Each number is 500 + 40 x the weight over the matrix's rms, rounded and kept within 0 to 999. Layers, rows and columns count from 0. Numbers have three digits each.

# o: layer 3 attention output (transposed), 256x256, rms 0.198, rows 112-127, columns 0-255
# v: layer 3 attention value, 256x256, rms 0.14, rows 113-127, columns 0-255
# q: layer 3 attention query, 256x256, rms 0.131, rows 128-139, columns 0-255
# k: layer 3 attention key, 256x256, rms 0.132, rows 128-138, columns 0-255
o112:455487564458520504484524475533551565504519571510538538535476481485469455460478477472486418557415461420459488465546461515423548542519478547541509483491522510525494510441485508450462475486496484451526523557525551511452489468559449498468446543459473486554461444527493558480442552496533514520492537484441558467434454469528499499515514540434490537485488513594516508524552436474459556572534508491513506480519496476513520525524458438454627589547501504474475499513533485475454465514458390516554466468511531468592527534449567444476488471534519466553488460531526424475503486509482492481489476426474427488490484513557457496528516424493456459469453512554513486561518471549495472508544501460529542539489496522561500417484546445491517456504437516558466530498486512468537626588566532
v113:506484426468480514539535541484525483513518551432477561484531526561514522490491440416472530500488536517439502516512557440506458516538556511573467478553488603527519459530446467504499529514490456467518484480419548478497442440432523517454526473497502456484436474517518507467419531538512531481567493469412553496526535506427491607484468493511466530549534456462529514504482564494521502499512478471541566510491519540530505510505488562561514493452478526501472467513451481512497482494558452432501575478466570381485553460535539525466561450502531414522481525512485548527472475429479508509538618460579526436485472515512522529528559492499473412518480509560431503476541500487455500465531469502512530489488499470543497547523600511425491466447490430496474511472455492487543541495503471
o113:493536601495489558541430532522499488477537474597468491504517524543603416555565467521514504491483526509531529495444474456511462479506493559525549513466515483494480458568529579486510473565563473566546517484485513507503424504452470487463527569499496504455510524504492422534469486494596538474498446471456491522434523538516460490496455558470510507458479444506513495512514545444496491548538608550435489543515559438439452482466502459463471443542510559474542499478496518480556516470523494555512519484456459539515513545642569504414516454449481532541532513481555520448515468447515444523508479488443412464527558444518479461493426541497574454492557439472449559492472456499489499513517443503527487491483505564511571482512538552487513368473539486521471495448525451532502569511449568
v114:528481565456428458496543521494552537470461506450472499530424460454471529509536545545497470483496549525555476519535522500510506482482585519593530510525562551478504473539555488474589484459504552525487453486408481485443421467503517569508549563507526568444554538592538525527458459434479423567517540460549485531525476519478496475457504477481499465532594581487514494502515566560497598462502396473497514475472466525519587487474604490510480467533497525427455505476536560476484516551463502507482458544455492478494439522553450490571426509523476518572455450569447538515465492550463466528508524486555509451507576530513551505501493455400511501445448482519567503486491464547490509447517536532574425529565464454530497543514436540512534505557498518515499549476539441509478594476505537
o114:504506555525494459522533510485552443445471542446442394518522508581443474545406529539493448409517517490526454463549484473464554484562430453453552528513492499533512476526427501521525448516438514485481484526449481360430573476491569468474453452522496583451478501521480480478539403560440525511477543545515507529508546503512462434454498548571519521514500524489536518503453536502449516504490501509493452479553508540531478507555487480522474563461528483501561553490494460523479454438527466474493455543463510521507509457557500527537514462431480456514503514524460471508468506486504548530513489457546501497435519513498525536556565542551519464505513483495457507469392488513512462515472451453447536546520471492380425543475576568473485471516453511525504543576429469480492464565549521
v115:526513446502565492473498500509545545455525489474509468467461515544540492526498542552536523502494530508556485395540496460529459497487551499561519500503456559495424475544575530463470419533569547496485560459501501490520502458482491533507535503468478554471505481486540494499535492465528468510474512491461496507499467503453505507508523529602394525524527486518500455465415510532427590507463507495450556484498489461463537455468484455487490457559500526473469560480451547512477490559411505523550527472500488433536569533470559593587414561509569489470529492507471539483494448473490531541514462543401554531518437486493483481495484518557478533598393513505505551521452506491514568517575511489515459522516437473499516549491498440547476574461515486463457485487544452439496514452458581
o115:497496436519455500506533497464491549505569458478518531493593437570442526567483534475452525514609510518559471503518476486492545415552527466497534498516473555448463580448550491529517492467477460491598476501527433454455495564515554507489453584510521555498555539448534441515529534569543510523464524523493534499486545577502472501521420523491435550520518444499542484536508444441536457533505494451480491503458473497495509566448544517506474490566495498559486468453471516518495550451480519465476442534570490540455497427472498486502483499519415511458491619505490494476470546479497549509439462526509507511499541564542475497572481494507525515497562471522449429478489527486530547460451505503529484523537553585488476457473480403498477470529489495427504474438489473433524471548499542
v116:507492495452502462481492509481564518513527508510516488487483508500577523529420478519478510509500543446472506438473517480471464490492490493513504501565480531489511566530523587496388463516587486439524512508495520502547554527525507516498471534525491496580512544537580390464419496476564406511418444533407520531549480521471429493547522502485487438532459566534519539486453501543493552456511448446470475493466494490555467498542533447499480502507509510578555422449490439501521469506504490483466504458477425501523419493512471492465541548492463507545477513500515490461573546485443532510408521512454441527485447499532513514528450482445501515536559505442517563577523515582526450522494471447495488499492451505589519566496517496504513526492589559479476467540479519511497540502536434
o116:493479485530488430496533486529498460515470500473464543544494500527576519431598509465546467525481474470478499515458418501486495473457517461437567487445553497498521532596510523497555550507483494518524530463492510538523531499517551516494499468427470449524388469483449482458530489503524535483594483514539468479465492465575468503542461541530461464535538505460498478500435427489505456471554510499556559512510487479516495549470507485537506519552473518462504500507439484463516537397525509484496522432551537478495615452515523483534482476593540473445480546412542476493529489500482517402475545513497487612509565539478499477417553482525484474534546540534458482554492478479515489514521388465441514533497462494559505504489479485497468467544526475428473639500531527463562502518493476
v117:463494518516573474471458550548532538543435501477485484589468479462430484499522497450497467536447546472385495527495500585532478502470550503476538510447538574395479542373444512525491566423525518522447442520540537520419459530524463452530463459526466558507502509435519452426494543486499508543485502501482487442511524568519568431546512479494519455468437490508581559431507534499520572492500492439421461583474504497446468515446472495480485448504524467486484486499460451523465488527454456490525479490473444484513559524489430498479491492362529531423509523408465417499475551500529489560444506481487466503492478446500469554496547530584501454466544442540529463511453542514536516529520507520450480471524564516438392554537522490513509545498557485541503481493533591492537593576505563
o117:417457472485519496518501509416559555519460400525533512474469446475506558489451524479516521506441566538515525560500497480474479479534537500531426498475467502537563527398539539421530521543531510487538525522526479448509481522416507508508454533552556450543571452542513518522540553506504515568539476462535529560546533463534543561467488583477480505520538511473483480504495384494554463430435488540478478534422557517520493482426450489553503484505517456486582473575548573536447535506543488478485525498543473498460476496461543432417497444511549474545458421509457422479478482452536535444554474566471533425451497550475467497449534528507501463538497515471505479512467487545515514448493499481465481545495520419429583479533598515455516506542518500533522562439474518476510474446501365
v118:478570566474494525484489560517437524503497525501444521508515522489480498484466515495568469462532487498531497485492478483479495521498535495488504517480492448543504440493578494525544453489529536442456551491461495451514495523535554525461521493435511512473535529463495478583466510474473468470537453513469471498487485519553546531495504535478501464490498508509504458461464510537434491473450507473540557537476524525495488512503482510542430483550522528472513504484461525472507575478419517418518507498499446526576485479440556494559432530515497561499491491463502526492496521494508517471522477520504496538518489527480478460542437425453477526497502522509516519481601534500523486509526420471500519484487483532479464560567521480524476451481504446504517517515470554450422521494501492
o118:516505533510534529435544536509480490450478561460528424446447450540429509481433519454505421508509491463487508502505550551516496485427498509518574483534580501497530448514533456475544473505587475500520481521563501501439507539520465515544520497468539465480538542465528499469550540575491525449448545517491525484505533480465495548493501481520478524491526431494487463472497509540441469498539430473497515542535487517509497524533516530494522469545525505468472518564532479493515554464504537492561479504507482471453474461502529501507486489502506550432420495516518499492539448569554530481458518480498530471551516584506453508479514498462542497462506490470446452529474516482474533521430484461517508516507481478472529574519509433481512440520459485495486463516540468539491515528514500
v119:516437512451533534530472513482486435492526496469504515521527531507513556413505450497440489416500523560520533483545534500449480452530388538523445551510487506479490568420438566493456480471476523479470459553475587489523520469524495526483479572466473466479459476551448470480551481472526586496469478476534496461609516523486487439540523558530551487493512430511544549489563540460511539517552494497443457503485505501498576435492503529541496482517494467506471455544531449482388465510467496493495486500451522454502556564440493513473373505468443427504500503550463545537529499478516445530501524509471485506509525461403552545505509484451447559534496516536496453489530459491487507522575521492467588533519444538556500508455507513563477487530554526568503461524518482481452462528529519
o119:617478488523452523512444482529535538454465444506456539490456456462464468451520532520480558494509531533507502469484471412510498524485438518470519517509501504463536502458499569550483535442500488439476515552461489527480486496494543483577530580497543440527520490465441502437531523475537425506529518525462439506483542463508484502622538521441456512450537472480487425517528451490509491475436523457570524530462547575537552530451561487459561613536456511488506578536483437513476503442557483429473471493555537505453485469495414582431514483402447519533501564518483481496484512441523459541512461449460512506495467494552499459481484563557483497533506493476480461439473415511476537447423466496358537510468477561496475423483477499476529517508528504574601504444493450446513554459541443
v120:507504520476552481519522463452485471577493533492488435549488521474572508520490467449464474503451535485534487491461542546475499526508489501495471537506494496573485473492451478442468548505445540495492416432451489586464573518535486448522442560483510565479513477539519454485515497527472489529551486514524502509510508544485531491480510436499473460524498504509517566494478451436534489478443510530504506520490438518564511531496534487469546502537474553479574583525446569550480491541452512518497570429464481492464574501538533506526544418544459474467502543490481493491496440508457445539394412477532437558442477521464557520568479511444473491515510522493480563594604478581524447611521537554487486586521450515469508472559505456510512502447569524505554491570555500551442510508493479
o120:537465550605508496507504472496465505499519549573492465511428527493476511523556473507499520464549476552506451529413461521521477527464485530485580508477438542497497521514553475540530464537468526534550437578498456515510416484516425463484435505464492430476459573463409497424476473470507562540548545434475514486492497416540550444512559464463485467476538488502440441501546482560515505493484525478559539508558559487503541558488503474515422452541485538413538478510484456451540499588452535495485535490404568525526539482524453489526501506531478545566557523470524428472482535501505482434496446544518464510546420543505467515500567476560506504561520538489490456468439537511497505484547441465520518525456501481521519448538538514547519620615547534508496563521560530542522524431509450
v121:500498508473438544566382546465488412486504515526481469536509503460481473513530546508476515502531483511488422427554461491485532425542522508472444534545501487498493528390557534499516517513459463519541560544445507522487460498494491531557494501476449497517456525428495454487540514451482503549432517429529467507536500512545532473460517546465500484461530577533421529516549512539488516490501464481496480503548425445503482535498474498535514476459485520521484484511512505540464449505562552513549537568451497521539469493544489441530558583527536549516555406522444562435530472516483468515536464544479525546473497465472538475459547526448469459481491492493456449525498478534497480595460420502549461525543445464601544470461435474461545573518495538500490508468560544408425484496491473
o121:492572478440543480487528409472466517463510459515523549490462477458457495435463467491529493501457516472436463471496448531452516497531432480453471458434446505552452465525470481546482498522481519415470431499513442399503508503459537475458478456510416454555412490512537523513509496481463447464468514492505443428471540469468452516479506508462531420483558576490475425521521495497553534519539451498512446447510471502542509504520561479503511515488504630550488571537469447565485547451430502484417466469500470444463453513470487547456528531500497500473456546568483554478474484529490496505469524452504438513492508482534485503543463420528522467513451517506553501508462582484544504442492552518471434441480371506484511501527505531530508440417491508434516549523404526492560533466504493
v122:524469523485470496521527436505458535483506463542515501532483545488474547546465453468541593549514555483553496567565548556434432448496540494480464449485488493532482476529511627507544461562471449526501452506502486495509532465441549481516493417497461511512463458511447504629533554512465538558440515498489533476482546516476501483532519538505486570526535535438475468496564539505520477534562495466479557505574536525471482469483489480473443465587524498497474481454514475464478583508492542542602504556491459555400485487503502473531442433495466477481555509510498523435479492527530520507543541508454557458491472557496432477477550490548517447429426588483509493521492508470554550514530509499470476434540490501510506528506509502558545505467473500528588466483571471536508428470533417
o122:588506466469556532483478451510508501444593546463425490453551580462442501525473529529520480451475498482458455503564431487481550502452553470512476511428481528563494440516502505506440498481500483505532540446440539472429554445584485570535474560575398467509518450448534490526523550474494535522471521491533446487497469503429578531514524555649486500458486538510553504515588484515534474515560507503485492446509465468485538469520541523538516507497427445418482461489480491429455536550467481485463524469490524454503499539494483451571492421522514468553515471526480511494510457463436466476485509444528511486466495506446471515525504478552457514418511468444517484489578518461472550483465502492464509489533538604430464446475477483426517494464491476478514470431496521453434522491459521
v123:416468539450474449528503487507527487539478464510475457509490533444489534538517442482485501477508511438518511482495522496577527609551472533468483482400536576540481590488514438513498419560499477513582515551501495474642500524531479512458459489511481460517530465488475508443479472533528468513491482460447554491502494524472492584432468467523501517480527444494495541523510470459424461422432554439481496485564462468545583504455488509511501460509561501512606475518468457510503464499493534503476486466539495467485551504456478466575486525509537490483471504505574477479482509479546518519489543539504577550494433503490454553528540491471441530515530472516516458478523469546469432517460499561512428486523568479573510569446503536458509538556531510554486546457539544493505521468474516
o123:479447488473488530515543466527521469494532454545556488525545474494459474564580502541496454527512502565503468578534501498477491430476502504554478566507507527511591479561508484514519496448532589486454552411568537521473513463519453496514585549455574506549492499464418462544461511510527480558477547539538502444467510538525499507456485490445493491490505453478492479463463525408519614464487527497546521478598441437520466482454545502488515453471527541486483503552546530478543530552514484501501435469505518518449543458461509507376523491478491434481534466517428564496500520526463554471512548427462413519495494517509551510500464457529517433514503502509493479513528423460488469443446504426562497503480466453483541453498545509440472489509486495464526546485514453475510514479583492
v124:507474473525498491512489560544469489502509499444508518475517470511572473510483578515448492510524584445472528487482529483422476457451501507530577555541482458539495483523465481484436486546540438487483534496442514447508470541478476497512556579493570453455448475557526516476492489576535545505493433549461498494470521531454480496474523551543518502542504435542484478522543461504517544533503549493483489534441553467538529469470493486531545542465513530529483580483479569535398475473461448507506540517512462509510437444482516434493477495520445535533472480528531433436519510476448479496466527596469545429464520465452553535475560455480520457491534475518440528503435516494436483514538458537510529490504484413466514552466516580429488476499477501525494487538503496493512486497511546
o124:449484478500476435491486496563472472507480481556522503495503450501569465469525485486481501473536520494473530495493462482596542513469502513425466570479505472452475463537516523540464483458488443546518428489484505556475479558490548528466505507531483562477501490500462575532524465498570469430465492516502504498512503537563507551550478547550521484486505427584516512488480509429504490550425554528542500568554529476491509458490561583473429540501417450512554486488496491511545452537512498491533503524477443494556453454450531557495462448515485528568486499447498482575493483489520526525411529539525537484431473504466462474494473460531578470505506498499511440488510523532486499507519441532505511469490472497512498495519501490496480507496527540466579539529511485465520507526536481
v125:468532466485488517487504419509495492492525503506573500565498572494489450514500524534531466488521527474469483468536470545473540426498506513476439504533530545493451522558532476499448462452531483485482481479545516517518455540510556568526478562502557531478518504497500488511515496493461519517517499457460513500531508522538516464494546434560508478481435448468436519574407531523461434503492535514551508549510540473504512463438468437460589573558462487470507538468454534537528494472545533513436469486501520498508495462483521548482485569517451501447536453450459548469476509439475603429523420464456461530447504577527448573509473531508432544527498466493567494463508465516490546499530436547483488472584386520460485449476511518472475458487489495397469498470476501516480453418440487
o125:498503489504442521509470458502592562551474583537469471535492487505430497600482522470559495480474526491495537433461505459569480515451526579487498452481526488422460553475543493631549501532456547397496492492518480513503553562564517499512559556508452529544514520552505546559536553549484500492475523463493573505569509473464495510506506433477478476512516519456571483471549479520414457473555479430436508504528401421514519509491508491548470585528483521484470470466477559453485536454533508491449449473445461514462488516485490458592518551414515551484537514507464464480497460480467523472529477541536466551592475545470532501514520494510511491443548499524439470473463538521452503432413495541566501390504565548520528543465533484529429535532561533512497522513530524460553452499524532
v126:527534526448538492487471512496542531531528414481531518515474494467577533510479506535509536499543513506474523454514553476427456453504547499528515505541492427558473497517521535458458461498582527488475547488512514520521528487529531469465515466517520534551502486591540486468482491539519496508513476494479537533499467613437537496539491482464522482439522495494506541437470490526548425555596478502507473442471422408548449506498586479533441402485558541465455444451470530505429467553526441454484503523495437484519492518541503500519473544523488517438523489555501447488468551489443421505466494489526452464489508530523469546545508482503517524538499566510480501503500486486492453520478533563513464525453480506531555468515418532453452494542564553537509588496502533528465470468513540
o126:529488504596546483472545582539409493496486504539483557570556448493479469487460489524455457537506506594526488502562474446501518516455508474472497528477519552568520492536479483475530496501507489508493428524444506506534453515504511521470484469546570469542452512497505445492512539499498589444557537512554466389522521516556499518441541467548455457547535461565528524495506477524492526469534489482491592552553464508475531486533512520471508458517475513582575546469530471489517489504581505495526480463537526517536508524497426523455512526531469499566480490457481505545487535468512482429463461522489487520476519538492466521527478533508454503523514546488464500488444437500503571522508483499463503477501464494477434538484521513539512518542461501484480583545517535490487551535547570
v127:465522453423440456545502496529508510542466462499529511502523482461485476463522463481484495432485473473552506491514475535479521522496522520490529481505479525517456565479501481522531544469524587469526504504448402423486478527500459476449492529534464500550514523493547499528517546569524521503534509520476490535506426509441523449491483473461553456431496446519542508545485491468460513491551511521513528460552500508513490523457445469569489518545435522526586424446563502508458467515485520504532435507430522517524476504463537549505538499508524482538454479563442497454528489531436474539547521445487529517545538507555428474441446530423548507537454510527424553512468405510452544511470537552554461517484542526610560470413462433522508515494578480436481457500445469495520515522520502
o127:498525486530486508497583522495519540426525479486447518524522499520510506460489494489550475527553507500541512404517548478451496489520528435435492457523475511455458473540405498528509505437441564446532500432489535487541462452523452499449457583399535420489467472492540534522590497506461478613483451531561505548516463503487454487466490527518461524493495455505511537479438450465514554649498499489470551599503448530574497514478527518490559523438599510519500496476479488503534464492510439488509523471483487501568499475451488535481559482452525460422549547477454535453481461533489562486486478495426517503521525480552518474551524535531501539598531485476434486442485551483631526525492480448467521475499463519507495505493517522500502480482527535488450417488509544511503516474546453
q128:548499450478503494514505513437467527428497489476516540462529484508505474478482490486504496488465418519477429465503514507453448455510497475449551496431474444515463503512474516551471526518522495458522545501477497557479453445515446528470489511498539503453482508485506447526528557492441417452480509501468434479479567505490490484457385492499523488538584572479518513537461518441454490553456432468475510474532493454512521506475498474474485468481547567466454463462515468452532465459532527503488537520514479509545504516480479509543508443450486582507513548496506470495456463492496451509505449474530580451530489463510442505479484530443513491459535501521440460508532477529482542574526473494541530524524473423492566440476549474495499499506636548556471473439449588524499467507471503
k128:508459521522535525439522501484444472481514556523527502446566477442505472483531559545546562567458423517444525479509472480496564462596532543487503485523510453487542505535476518523437512467487493463480497568570449504504509521474445543549502523491524470492507479486454450504491532518490471519496524419548506453541470476496449492497503538509509549539536490475484539587468455406511544470445448470474452432573415544442561446519483490558467448513497522459527463490442529516450495503434463486535473535446506546564500513524477485461549517478516483517520504501559484532495507565467496505535462471467465495452508505500399498553496551487536482446510509515470530477534490484511502503456497545526550550576460466370493489495444514494552448567534473446482517584468493528530518484502524
q129:459547497488449509439539506572477493492563470486467447545463478532503505572496451537488456521522530484466455493494437473492513473574472582528406552589472494553472448432489461499514411497503522525544442460478460534495526541509513494469532486516502474495476462511462566446551514535503577600528496516547499514528473458499499569552505503444411514508523509423505585536552529525519515471556515463492494532484502496532447474483486455495491470430501482514529498531479514527526493584485532520488488485506586527441489486527527578583466520573527513531501447555512558503516531488489528485461495554455542492566508479459455467460428480577522571481507476494515515533427421587511534522496482497509484526467463505559447509500483498603564509521490488485542480452506520498516524527514579
k129:481488523486469470511462498511514568560461460499516536543513526503417481520543449509498515500526549487501459559444547496499457517479500488535544505467515486510572506515483482448461472511510579459548576455540549464470542517484489465503443539543468487552479444582497558505444519531481519524504470547500491529491565493553558538499584526517523480490507521508464497458508461498460439493507485507475498484519559555480468530444574528517536473424505515561484476567464480523461475538503550431563506504490499517498543509518515545540501560531521467474421454379491486504493533490549495429553619468518494491478494556569523473458486521470491512541514484523579430474535537502501438477450501515543535560487547488513511557524527507534491545491508484501468525516524503519491490480457508
q130:507499434482470536476542537534494478536542519502478474500466511509487458574490427571521411515551511472560551506489530471549497488433512501512467526477540519529520468466459514523490518503474539516538468436534481504502508486522508444507440446512402512496488412431433515480475519536484473548507496540538509524530500458550530505526509535501508493491535544493456473511547491573506442441470500571541470546500512477459440567428491526496479430505453488557514506530459448507566510514531518436523514516463462522427550476524464449522525538512490518508550536443495565495543508500531494543464538477491537546501511498456480431510542478514536528521457515465524545502485499520512537556504494495527446566522485449587449499534496497500528496490493511519540483452554443449533499545510555
k130:451525529473557516564482492481503472500527491544516531482515454528531515528484457469481563546572491508465491556522441524505514466515483516461447519545558544537536436489511511458480470528565502495491500493489506507495471434567496458496531472448537470471474504537503490457517454494538508478472520527431517557534521514509573555544502487460525481407493518556538474484455562453474498475506529527492567476487527497503505518532507562516530542452502462509461444533538532508555540462533526497545518496535568502478484517506541454629480599538517540501475485559492574465521485447477478473421520542473504525521500527501534428430526528534530421521446500501470539547588529480532448503506517483523493448459516433492565469427441501534546458495484467529524576518498528471527483499535566
q131:481558499516550469460471506500465523493507566504504490449508506508504512545475473489520502538508502554448556471472492549454437535449538499538391507531532530465540560506508501520555426565528477477462471493492396489502553475487479463478473521496499490512465573497450464465542496439513516472506511533476526478483455453531461517465495506466559539567506489462554451545485518567559541516541538522530512454518490538489489460478482488471485527501518533439467520549531518493511459513481514476565535489535486504498487486547540537576473511522483411466483506502479512458494482458526531572507493580530464498555509463484529524451497471578564513525467473518519485555522540496568529483470557506518501530504490482538467461513480490499482524498537545492534515528509500526569477490504508
k131:538453536483549455578471455519472534499522500474496534500497502489509495450552513520480509499472459485570533506548485519562451496525596504486437549477560540502504472499489496483415490533486486472518548465570500545538500545522542491463501464526490443504489522475524465589498430509487522550603475540481558527524482553492521453448497491449467541515518530482459528522511516478539515518479557526541499556483454514552457525518502502541462460513467466513595542524520542505482536461500545545499509462394495519501493492460463517471513510467505496486465515501517486495501577534477508476544560424511535500512502471548502409506476472492552543486507524458410484513547513517446479477479546513498446486415458507554513460547462511531483541478499508529442503560482496523480469495458506
q132:489489463523500514482523468533530445461513429470422420472568561475497518527511477553518499519508538418518469451501473554550494471477481470474490512479490550514494523606500506496472504484531535460473476549528511483538512518505509482483517472536509516519420543528508515521498513518500537532532495508482455478510493475452537532556488516496521497466464505526484498491480527496516471448537447464482509564478455505537477505454519548508527464510453479471545473501576463491516468507539452502514476521482470517446481435550504524577569499473495546498526520505515557438452470501486513543497497550490518471524527484484478439427548484511575509474459506561479492555535511522557499545443541521560513549425437547564448524526525526539521533434528546512551467444537508494533489565517468
k132:439525522434497531465538582516495495508543516508515444443498470492517459553511474499489517473508516490492503503491492467473472473519482500493508543517498550423512419543473553431492490546512493523514547477480471466489484494500540577509507549494480522481490477450510469499544445556514528431494529526489510510568430502425454545492483561446496539564516477522470511472466523501591521528498451537493489524473536486567482539528517487462492492465513456539577514518466573505585522465467524502490524485513495520399477556565549508489510469520518510519449523544511562500560521452519533487455493445416517491505534484507426459486578462590474507542535504478496531500522504511546459554519506435509537488487524485494460466517484506507535513524450474504558530487492502508511480538521476
q133:426495428462434485544444470440521524460551544518454483544503485460507521535493493623435449502448563557492492505526458427451512521490495372508550509534494452455520504479534443475482483478447503510510472493497514458504544424528504454555486586485535530439432495503493467615558519470510514494506511487528513514505524469547480549484458537507473495496510533545484500497500486525498586462541447537438489504499457454467512519550454459494527512487461509508473477503571472560525464477475509521468521462469511568552536481538504529550543482513448507389514501453508492494473468515461521485443456572457445472459471495496534530480434549507461542541487488508495439431569539494501497487538451554515459527415471522489528499531503479424517508584540512458518518538500558509587497557517535
k133:495477505558525458533433550489474435471500478503507561518486507539454492444565513399481457515504432509583637424531541525552455432537478472503484477558536535586429477518545476500463516544470551459512535476542548573494551514497499513489503515502500455475475514534452566500449495525474518514480467546534545485492545510523519481541479519554510461540452467512400473483516530502531492545437498517509482518491540458493489443523540545477488469529532552523448527443512526450511535483463489504461453535476484457510480537481493521506486465424545482444500524517497512553479502518488485520585532517529505442525503564501466439411565528526463482502483448490458490486491494462501565488553525510448464461521564492466566526489457430456510444483512517557535435490491487524457503508383572
q134:507467473507520501547515464570481438472466550472527565471436457468522554438538492454521466445430442520513532501460455434516512531490544520547485501562562543432531530424481453520494475540537489567460514495497511524490494472512502474526457506479539479546551539496483486435543501508550479476519510541480502480479458514560513503565497489505466594472537520533518515512552530493477546475538426522549495463501488491526535550518533518450541475418507468596514535563485545489472521500496529567533516467526523469566509493551502569538526459467494525437429507547510507511523515493537446583485463487489591515544564529563490524505442528481462514541496530489510511483499487487504481531530458494471526478497516504554485484530431530483478516493511491467485518460508502552533455496522532
k134:564491462545486485480452451485525438560496487520574607458543585501514541498553483450464501529508547403526471432507562581467538513442534513469545516496533504488446500517577525538424456481480434459472514483513464508462491480478426477441526448489512471489524525489474504517453513500444559496471481487490589537493529480546437467550431557460521487470456520443491530505442498521519534438485541541519435520525472513411450521494470524534439441523522540504432521431514509531479443546475483469504487539565495531499518550399479464416534482484479464474490515441459524516493519521503579520527492558509493538534432516517526474519474530525557540493506505563525504564492437529541547478454532518468455489490490490450497461521552443410515548491451540483562440553493478489483507565500511
q135:421545566496486467489542495476502473510487537461541480487548461556559439475500478462411491464469463487510416455520525427565566528480465458528545474529541544497502472493462538544547525583513513529538471494466437454553608500468542524482491486498452492516476471466527506469601458527497520523496489550558478482520503508492518509493477446526561501458542602444554570489530534491484547505488565463472505505519476410522499501429507490494512441497515448509479480450468536470547500535509526482457539558454546475447455495439537560554486501549520497508510510554484519513448480498513486541519456445553491524542448648485471507519507448537495506466549443531436513516472498514447511513515447570505457474439491476491528522422537469496551538558570459452460427509521521496496541486458482
k135:484510493523517483439573564517500544422525497528539459515548455525594464487539498455534514551500480543535505482494500568544454508451487432509489493536517491412459543543464522497476499527501471478551509468521491498413398482445444483473505468472413516414518480559441488476483503479452497452443517420470458535495458488518465520479524556485477563536411476487464505516518481532467521430446445481496410510479567511477476482476512532492504447574536563535473465514529512507464499471486473487476538553489524528560498506537450509507446530450476419564491572417552511455476496514528467488482514519423414467516575500514443549479441518528533528444526504548455514462487502468489534501522571531481476478463544507548428520550512526518481472518409503540575517515494490537516483481479437
q136:497485539469511428484490449466498513529524512526479472529520459478492506445454423483434465477559461533464536532506484507506523499455490467530476499486546498529451477447497449499500519522473498486507475464503542495489524493474512471521511477533491522490506527472541485470475506519465485447503539547460472512480524500470482485451513446527527525552462488498465452450504445485473511450490466486513525517502455478463505468515468433546465526463474457503504488488436463461493445477462491465435458492495499459481523499527497515525483532515448491501573498507505452512539495509505532478435487519481474481460455485514425477504479494524467521473526471500507530483500467518518501474492493523469440547509519518428480558481508436508502565509428538461531515500491490463516461501536542
k136:518453527587530521471533516519482460499557523513483523496487516544497517521460533432492567499337470491543478473529521500525557492530559482505459503533540458516479498531498502506489506511531492500459535517440483545494423433470560453523522507519452528495470446511554506491473525475470492508517465440542433468511502589502489479571480475432506444506548512509507490547446431510449474545455480472403456484496541510489493454598446473501479432470490496449434475532516465479524498554547519383510582470486463548541523510498436454521450417508535420481493472439445522466424488511526460416536456564538512479470507519511448519464479527507482496493482468506524477482496446453505548457439503504556537531480455463448559551513471487509468506531538506467491477487431448455397461495450453
q137:536474465518479482517484481492523436502502550522512518521461508519417507527507507483524473522524524513544525531476495452475535442520517537576459466452525490519485578482476465468547584546506552478552484485479467461572500518506400461512500498455481551522511527556517457585463526492502515516564507540548536497452534480495555518501537495464520506557494593442516530498441549503486493493480562485494538565503514490429466524493439492527434529511465501504519524441486516445511498476496474571520484496495526540458457471528542528588491497573519550512561545565527427510485467502460537561493494494505501431438564535489524515490598502462455494498494495497510531437515497539477508495524495504466520530538541611492449541449500476460557475495499480497483515466457468526517456532520539
k137:446537553484497564554557515479517449483480477490546536539477550468503495522444573523464511493516506495489566550453515537490471526500454466416482506534481504538570507477481512539467471560533578409531437483558508482562509476491653513566570549469488505541455504470494520516520488502478555492502538448502445553602465502517480478551508475557482576486504564478526475512514512442555531515499491531479408509412511516494495530469525651518470497491553510553553449460468521464520488530463507502528485570503468479559538495510460528530538471472497568457452503553502514535538490505488482508498491507503495420471533494418466504523506495513482518471488508545512543458483443482457533515522513491513464450545494454510433468454552482538552465498562511535522520496541506427509517520484487
q138:533494504480420498529519607480522477519531464607561510490552507571491522539434483474445517524430540477449469496554510456476524456528503489526473463519503435518490527514419415525493514561436478558455572507481477487506476515513460507475535534496463551496575542486533497474557519469500510500455532450553446524530487559558482473543503526423492469443549516462567460521440500553543479493445504588500487433514437524417428531384494554478503431540549574556485490445474531530520471474531512462467500517496451519474474528502550468502513536466448478504563543518473513475478508480514438527468459491444468470518531531468435573504499503530440466528453483521494523547518552487510508477534502537516527527449496585478543515482578421524536462504510470532511531444525477484444518558467466
k138:496489525494538579510440432513544557497605476484467538559419404441526509482484514530474515476543498530506544527445419528495455442462491464538484564470481515434520564457481571494565525572444571495510498427529480445578494486544465421480458461489482503501508466490535372486492446497472504422521504506476556605542477477541491523544535519538529441521477521469470435487529492476541440508508525468485491520547569573496502476506555496530509505527519546567529366509520461411509525504566475529524523491511515431488491459516504451484527462493446544509462448448549554499485508566539557444486512484466509483452496507483513560422514505463523594515493505477491536459529468520578512569469490456440472485445536493479487517490475509528554433479491453509526481487594442458487538593512584
q139:436482513420496488503420489416608479442604524518544449457426445515501506502500525503491489511497449448523552557516503501473475492508429500566482515514492505478468494493552529459537457495433502428514482495524549476518469481521460514462547477502513491531453503491447495439491589475564503525543464572533508489485482523505444540491479586519517498536481494493472486423521485542468477514447480506575495448471501547475476492465519518501496553548560524539547486477498508509446521514440495534505462467480430515527512542560509475512526508573543482482449527506505484556488470480430520525466473518497517510504512534457525497431609522480536560542487444512445525474477534507560572522477483498481463526531462469480464450564546502528426474484493537537459546530525544546540486520525498